Weights of a small transformer language model.
Training: 100M tokens, 3055 steps.
Each number is 500 + 40 x the weight over the matrix's rms, rounded and kept within 0 to 999. Layers, rows and columns count from 0. Numbers have three digits each.

# layer 2 MLP down (transposed), 256x96, rms 0.0581, rows 124-146, columns 0-95
496497467510508504505591494506463443445544504563525518472508516529513522499451453481469450436506540520459505613519454436502526572481426484502589510512583462465456439528553523469613548559539580457486533588481489465510529467558499522484489512528506504419428499447578573498465491448460433446
555536558520471568445507477520507526456516436549528484513474509552510414543483507526522565463527496542518482499528496567482516470473570458533509460448556512537478495544507470460582517451514509609397458482536478484460512474468446535490552514522449529451471531477523559480467527489438563455
501495510524493521482431521481578523519502547541511527477511474566505555430511484564500510484532502539522490498492536480502544475541502520582484509536491501488523485469483534469520557497505524460503482489551504460520481538533486524532450498455459512441533481501511473505588537510507467494
533524446531560483473540602450480556482506530433427513519513491543457462471513488464548510531479418541534467424514522561606480415576532457511457487509513468539464440492479517518437459533531489427477501503544489476497468465384454454538556467442552466513501510498533491473510457477532485533
559526482476466540498495470538427535499472466461484556517447586614555470517463578542504493449528537511502521497548543491456557618513448488476572519457481516365607526449459500491570463449477508552509517480552546531478476494395474446472516464529542540527521451511500504499461523499486476477
487512436515457451479516466450544491486464500539475444507459576541550417514520523486492490651543518546462494553511459534505435470518482513494525506464380523455526526578455478478404462529518526475533466500485492499462443502515481533550574551494506478357540530491473537527507487521535566494
435463504451540450526533544437521472466470460462476467468531443436492479528542478552538495455539521436545558465536516588524504467510452514528553493484480512502509493530519594493493544505534418551493504490462529535442430500579511534478567433538469513531484509568473443591550519526453568489
511518498448434485531522477522520474513458510475424559481507517511478527476471467508487442475468512513465501440484454475558553445489510471436571452467499552483504507466525661497560494580477538478515512471487451476431518532512500478502449524571496526490494565510542461521463534526457495494
477504493556503553562538492472494572488453527533534537568473531472494536536532520518450441544503437484485475561451522479484539489475503526479459523515492519587527585454595484540482542465497584502508484518428489460434495509476523549594534500529536490449490456482524479515534521543484575506
528568519546490554489552525538534496497422461547528480516564489542530477453567508530466458509446455531557482528460499534529541585512514552538535439450524561477598559493532560367496493465523542556430417505514540425514494557438541455501481551508540377426424554463511472537500523464493552543
500485526441544426497526468475543457464512459446569479567482500500430444550519495499490469539527555464479453415511517487460444518485548514548415513526397508524425476537509445476499512490512514553485503561567504522522490467512516479504423541530461544515574477493455485489558484502510489533
507538498549449422530448536490483489539444504544510520538511548551533437554512533548469512471603519554486525512463471483561475514466497456471481435506448418568520485536562512521447441477500547513503576459485539508536487486509518473501572500478472494439531494496464510470529528414537496504
531478507592498464481463504416453494489440485537542478473431507518522548490519530474515475492565533508540415522500488474481496502538497546514532483503525518549470500530461493501472527464487523547566484552570466505526477478516544481513503546479387466580486448556587445486521527430563427459
508495567526494533404515524533463491471531473465513416446443490490440550571432487396450523489555504580451519543457547423519480543529518510542508534516485516546498412498578444404495492542508472491546558452491502547520458483514530538461530543540492581490547433446535447493481500417422552514
502489501461461555534476560486430465514496499526503478541516494499567519447502532533529474487501482514553501493494447487539539530572476479523486511482497471518568460486469425509510474518499445442500433484523470461507487513472558482515571523533490474482454493494506471482468466462513535514
487511494519522518541457466488557539483465435566488489543500487572620511489453483555514548516518492488523520506481448506527450533488523463522511476458478509403537501442510541422539474484440445460473516524587518458516456527523481449471493555504496451505515434529478553555513533524484487449
448485450491368425529474522423483482503518444506481479571456471496497551476553524466463495456547469516568468502505475487467533553501531510560476557469505441505537460459427475488531506495536491453456497513504513452486509522470549473529453516480526533447509502500491580462487511514525502486
555476540536523477517493487445479494487540585538444505471548507527486465438441457540449481457511551539487521555510472543482490491496495512487545507490487478487482483574521569535578535521482499498504489498518477611560481490556540489537467458518512508460475496474513431550486583455469546555
535476480445528540497504447560468405549486511448492443572550527567558513474415524526541470517532491440511475424463575501446508482421537491516525587470534427504493548462528467505398562539517539471461551501555586519554580527519502528539513501526482410501539514506429534439463406530559474539
481506542585413496502491536515527470491505573514461561533527514502477492553424458550466519563484445497526481500514511512511537574506432515539531428516520501456572555563506493540482470440498524518470490493472445513564509477477496534427457430505545455450493462518492500492444577507525472451
467465498528527574483523486580501488471489474502498544488552527494509447460493541552457514517525489520539399476426565477504445518526517459533455448456529534480582498545422474527480592517434418422451433475525503504509548523550515523520421488477478538465511528545500529528490499521568566470
513486484530492495573451554465519447535532480578498563522514450473478497545486466495433516433479528490507458486490474467491528556492478466473538467464493546473486521500510556482483453497435507508466529499519557541430473491504475539505531509499506548482482480507523458420552513481468514593
457514485502519509450543466529439496519523566468508497471498463568473532505552442495464521517474442528507458540425522459486565458505486511504453494477544506501506506450492510507529461466485437506553499543528534565434499482487487472456534486431500466462478499525496453530552558481434541531
# layer 2 MLP gate, 256x96, rms 0.112, rows 125-147, columns 0-95
506497495497554512484550469437484537500582509526532424534519468471480562456499535494480418508505544559449511585483522525504508529580458529538531528550508545459468455471458516502527476498517460505568502473468502461452503469497480523495502477494512516478523473475524495517499545479520527584
495492515454462493514489512514547511473467486484539482521510489543481562510494547509533468514563494408507483538554530493490491485494457432480513518490482524437497530482459486491550528497498495554484497481560538510511498511517483510520518483495458534492507496496507546530560528456579476571
500479493580533418516395520509463477503488528529553543496573514540522449448510545517496536518545513539579519481477473453493485500466502507514495593467471533484556531519418556485515548506501467482487479542560534456531570515521482557495477536506493481525502489451523527555517442531535528512
509493535504547476494497498491525512489533519487493445460522521408550575539489401479495442507505469521487427550542513523556460380535488542576482481545502480443444429556579530447496423448504435433478585498461495486536483455467527535494506479500527547567575534438523515525533431547517498507
537493552476513509487516501547524511484513472529499506483504493502421407491503467474536536472515525505586411448515611568387500488474440475548403552462471537416531472529502523530589490446504527535430551564496477449526557517444502486469520505455460529604509523523558565581515549484500505522
569544530562449500445526426536536488455464431473558547552486483554529434438455495491481534551415490472443450436542470506490520572490504490456477445456566590518485443477512548558474435488522554474536500453534467457546477475521455546500522568486550500486469478573531505517486467519477478435
468496451529515481532470546466503507542482439488536484466524545534508478496519494506498555548517386498536503515496483490523577438550492397500494428469453561507533499463530509497478478479509428484548472467485483513490521515627494541497536446498531500499548493567535457486454462451492478441
510540537540506515532540530466470593511523517380499470532537483532498530473507527567454475430478455543534495556490481436495519472520480470534510463470465470370541535461526433448546430490463448550495534493534449480501454546489511465513418512486499445502562539479500435534554520498438483536
520470511479438459579562486500462442555500482551522514482511464504542466553493496477526469550491509508473501533517418501567496571602529433505555443399470454386436577417491433502534471478429505527422535503579488469429517581435513466558510526483505537451471560501574495459476555476556408506
516514485572525470478541519493430535534453539552468558519548516486511495518514495539523524489505482489537436457520519554570495516494452507450479486506427500476499510451520527487533588459569506529460561522509499522470482497518562492569596469471516473462476490551533487468501575481525458496
516542554552502505449440572554466493439474578512521530561485536548526467529502428520503513456484640470530470471491524544467522473507482480512524536578465466492478483518490497472530460466498488538522525493510456503527441488462506532508491488549430479520509496440533487522425492534518510563
509570506513540537465520514501516474504528451502525436555535560554481481504537545485552483504497470481464539523555552548496564463538499467546482402546466567500510544469408496475466567556517472536504549501549509504521540485451426473491463480506540481518518486534559503513516451422503587482
520511470483571485518459419500416529475528543553532526546445483510548497503509481463547456483442517473455501502476518516425497429576485493528452468557491440442481482586513528485549434490497424457515538460518583494530525536488551472487426481436448628492582474509498539439541554536577516471
497512524545467528540475457465536523529463441449528492495501531468521524518550473511525522469496513509515473553481519499545487507576446526505483461537500446489535508517506509533499420504483530555500541547553510489490468482500474464424455526496534486549489575468535485472472548488527449521
534580523512496423513495552498480497477555490432548516481511542505524476513568479488471513501510494526440526522546460512506516426484503512422479507488526592503555518476466489541510522500531514487492519470462447568525496469431483536506521461471508450581473476527565437542470525513481526554
430523526523501519477489468485485494480483468549515503575484481530552480437506527545481537504546495529473546505445565516501527518457510472511467522487478465496497456492484516449511542487530449516564476510529562515546535532453501456536497519523475496521499488477517554502611518554471445541
455443502481516515455497521523470465444426512476468509553547554479573496500512501501471578480515546492520526488525508503535547509570459530447443501479509522480515496467449535563513437432462462431468514487485507534487487413559454481459507527520482565482494490450548523494488498488546441389
486617557452536468518509474455498562482555468450498509490467437525479523537461525531442456381472534569471602508508544560571519497508622410463456446537593511505438493508443563511597460549593417456542457396490570487521506492440592472493468481524498471558550419522505469479445480422506548507
553484538403536499447450442536480604456500553562457456518491532472538451529536468564455500474524551512506494545499487464536458540539517469555475536498471397515495457386563464485550454469452486503543464512467540509543383506503517544465503522518531529480525510470540534464547516472520519453
509531505409541489532442490469453456464446484561564568498498549532521469481563555579512532477437542518455493514475481494449473447545479540513483489595471588489530520473535507433514463442455500483547468524447476537537485490448509532552455450503471465526425531497442497437471536486522453469
516580507494495504481551435490528455469509495481496435496486511520529445477548494469547506511483474473501586543462489564527465490520491529509518490578517513520466482479454449526505525540557500552555534462525520489504504520470534433427465487532494505494549512502500492513461439465494499440
562511517483489512526522522495458519420517485513431570429524521531494525503466547481499511505487546500502526520532502509544468462571515450448511451466533464544499510511551561515476521508460444476482531497475542478534536517465576459567485531454540573444514504498473396501538501491469503501
531471446468608479430477533466561507575527611501449450452433524505501495529487455529512496505430502504555528523518533491458426517490444564546469565527543467471535489474542513567460457506477505503462526550503480512571472581496417481525486506447518503512513399491531510455475523507430509452
# layer 2 MLP up, 256x96, rms 0.106, rows 125-146, columns 0-95
499530499510499479497431522567534501467441504493507615444526566518552458552464505510527534448522470453486500458520489503483535483446556478485494520492481486501524485534498436451481486469550516517490498535494480534495467468517473514534509541542461479542449498524471481520472440541463485437
497525490460530467531490532478479513487587483512498470496480481411532470496497511481490487491447526553451478492515540523535478483499561525523464503484515512511514540483524488459428496495482504408538526552411487488523528481490510513487492483507506472520477492470460523430466466592524525493
530454480553455461502416505458478507474486479518526508499502503505497497529500504519485503444534518447510501434507446428470525556513549524558524537531500568490471570569379548491474565512476538516501427508538502442541550552470470546476378550392481510518548521389442502580510442531495522544
555514468484384473524519515516432594501492551527440542502469529486504487542503558539529518496517526468580506533484473483543527518470483560395580514466441519393591544562488514577496512524463500545497517475517561532457471550510493507471449538536506523461464456588494445500512573501503528433
393498531487649499455451497496551438532400501472548545522516505548489570474546506507462532499528463484442533453479483460591504483526497526470516499533557484522485543431487415536455520498502491498562536561412531442624459494454547570483448537567590502535482481497454409494524527531516477510
544519436474513517416571453456540511557456505491557537529462536553531537509487514503489494548506524488554548526568487445521483510470516466464488488495550495487508506543536553489513507499520552466544517492469508457483481441499448492468642571430503497435440517580516464497471441498516509537
509502553502511522482485443524524435461478469537475519469476548528436432475519483481526499482522520603437451440488428480455472450548518509516490546513524506509502494426523486512503433480558496480551497478467497466548506512556581594567519503532470495465532533560501456542510449513529578495
444485507522491504445556503482489429540502420492539518479519525561502444594589504454452554414529585510506582479531474450449521506570534529530463464567613451539533478481440515455412498507537502520471490483536539491569554576492481570500501516430476492469493498525512551495539522503566418520
482474585449529531387523458448571437476481529482459462527475534502464474555521507425487504466409506471552558451471531475579494538496540500458430459569544541537506452491477511574508549486527500444474497521498479432546498453480531477501456462540512329469468477490490502497500500582435548460
532568519533540482510525500471475517510507482531517503545511492478503550515547489495582560543468407518492537467471552574516499538552510454549507414498461531482518505411507487481490573502588443510545514472492503458456530514474443485589506460469523535464474517520473470542534496494484406533
471442537436535445465467474447506521487523442447514448494470443488482515485569477499507511552479442473501536569509522475536475561532539476530557527474497526517518525474499555565494478482449523475504463519476522493505522488484564600540534601443514469489528495507469539469502479481439478513
515452454547483517442481531496538498525555523538473480527501489524541448548489494470535609455590532500524470530477595512502462426528471547430505544499504437488471509526462441492496543560521461513520453601552515516477512489480506447493485453500525416551541453556487546477524525522549548527
444427527473446539508480518530561482537496501481466507412507521421534483555562493520505473472575490487474527539545529539566463561522520502444603565442497469594564466452465529425468507501496489546493456456545512462540434436566539523503552581545510463494554505517513486560519448503454483483
571495492519532518486522522512535492457553524470523528511467485436505450498537470479503508531492449496526426505471542508452474498470538543523534534554463518506455501541549525550545496443472512504498561561470496541520501501495522500526442476449469539517476502565483518514472541550538499532
503523477469499482485465497520488528591519606495487463470494483532417477523577476546474484511525484509572493503527548395468490478475489550466478546436518537551466459541473468517413590549487516518485507555494523432499530534550584477490495510524539472524448477504511560552480478488481472518
521460474521531497454496518537488499540500476533528454505499504499481467569547533465528416530455494455510530486591472490485506451509445508496527467507547524545477528518478554556489440533517567459458503468462505471519534501538503507429517533542515475527497525501568496536440430495494547484
545542536512520478507532517491478518488546478524472515438482504493484482498496542469516429502505473458497485522553540538514426461506500442492575532503487496523533582516511511499518517606510548538516486541528424490523496544501565520518516494528496462451537517574522469500536498548409490542
448513511440551451469379497471419450464511536533505442517444471548498548488480522559396507410489567477486491434464481535571536502500595455516490494549479517489463525541449611416547547498471480546547490404493601547501500471486500454428469489513509434430527500599468460540427546487456468572
462540474580479436483520523475509422448476520487525538474533503497455500476475550454532497542465463470495502458523522530441545481488480515479515514543537566531587538564478526501458551499569526474404527483525459488473619518521490510508504486521421457474546471484500485549475537527480449508
481472483539429554430601436483532550550542407472484485514566486515482468484492469447526447511477415465506560570531505549517510550594461488540465580502556456464443534463476538477522500561544486584475528467566534498527597531475419486469490513444522483517536518530518501457552528516532494537
471611512500468526510522464532515486517529524436434433516446483565492482505511450458521526539477552489485518528459469462524516540441522545521491467539468496526539486480506497477455467525508538484436542531509534561517490500433528547513438546455516563516556491530484475523453491549486550471
536505483505505494527541551522538531507454486454525545455441469501499539503562506562513499453522518517532435502515463484487566428539430500434504501461559498501540543477514541526527504444439486503414493504527532501553487499530501517528554521508525471494436465477502456514524544456472555467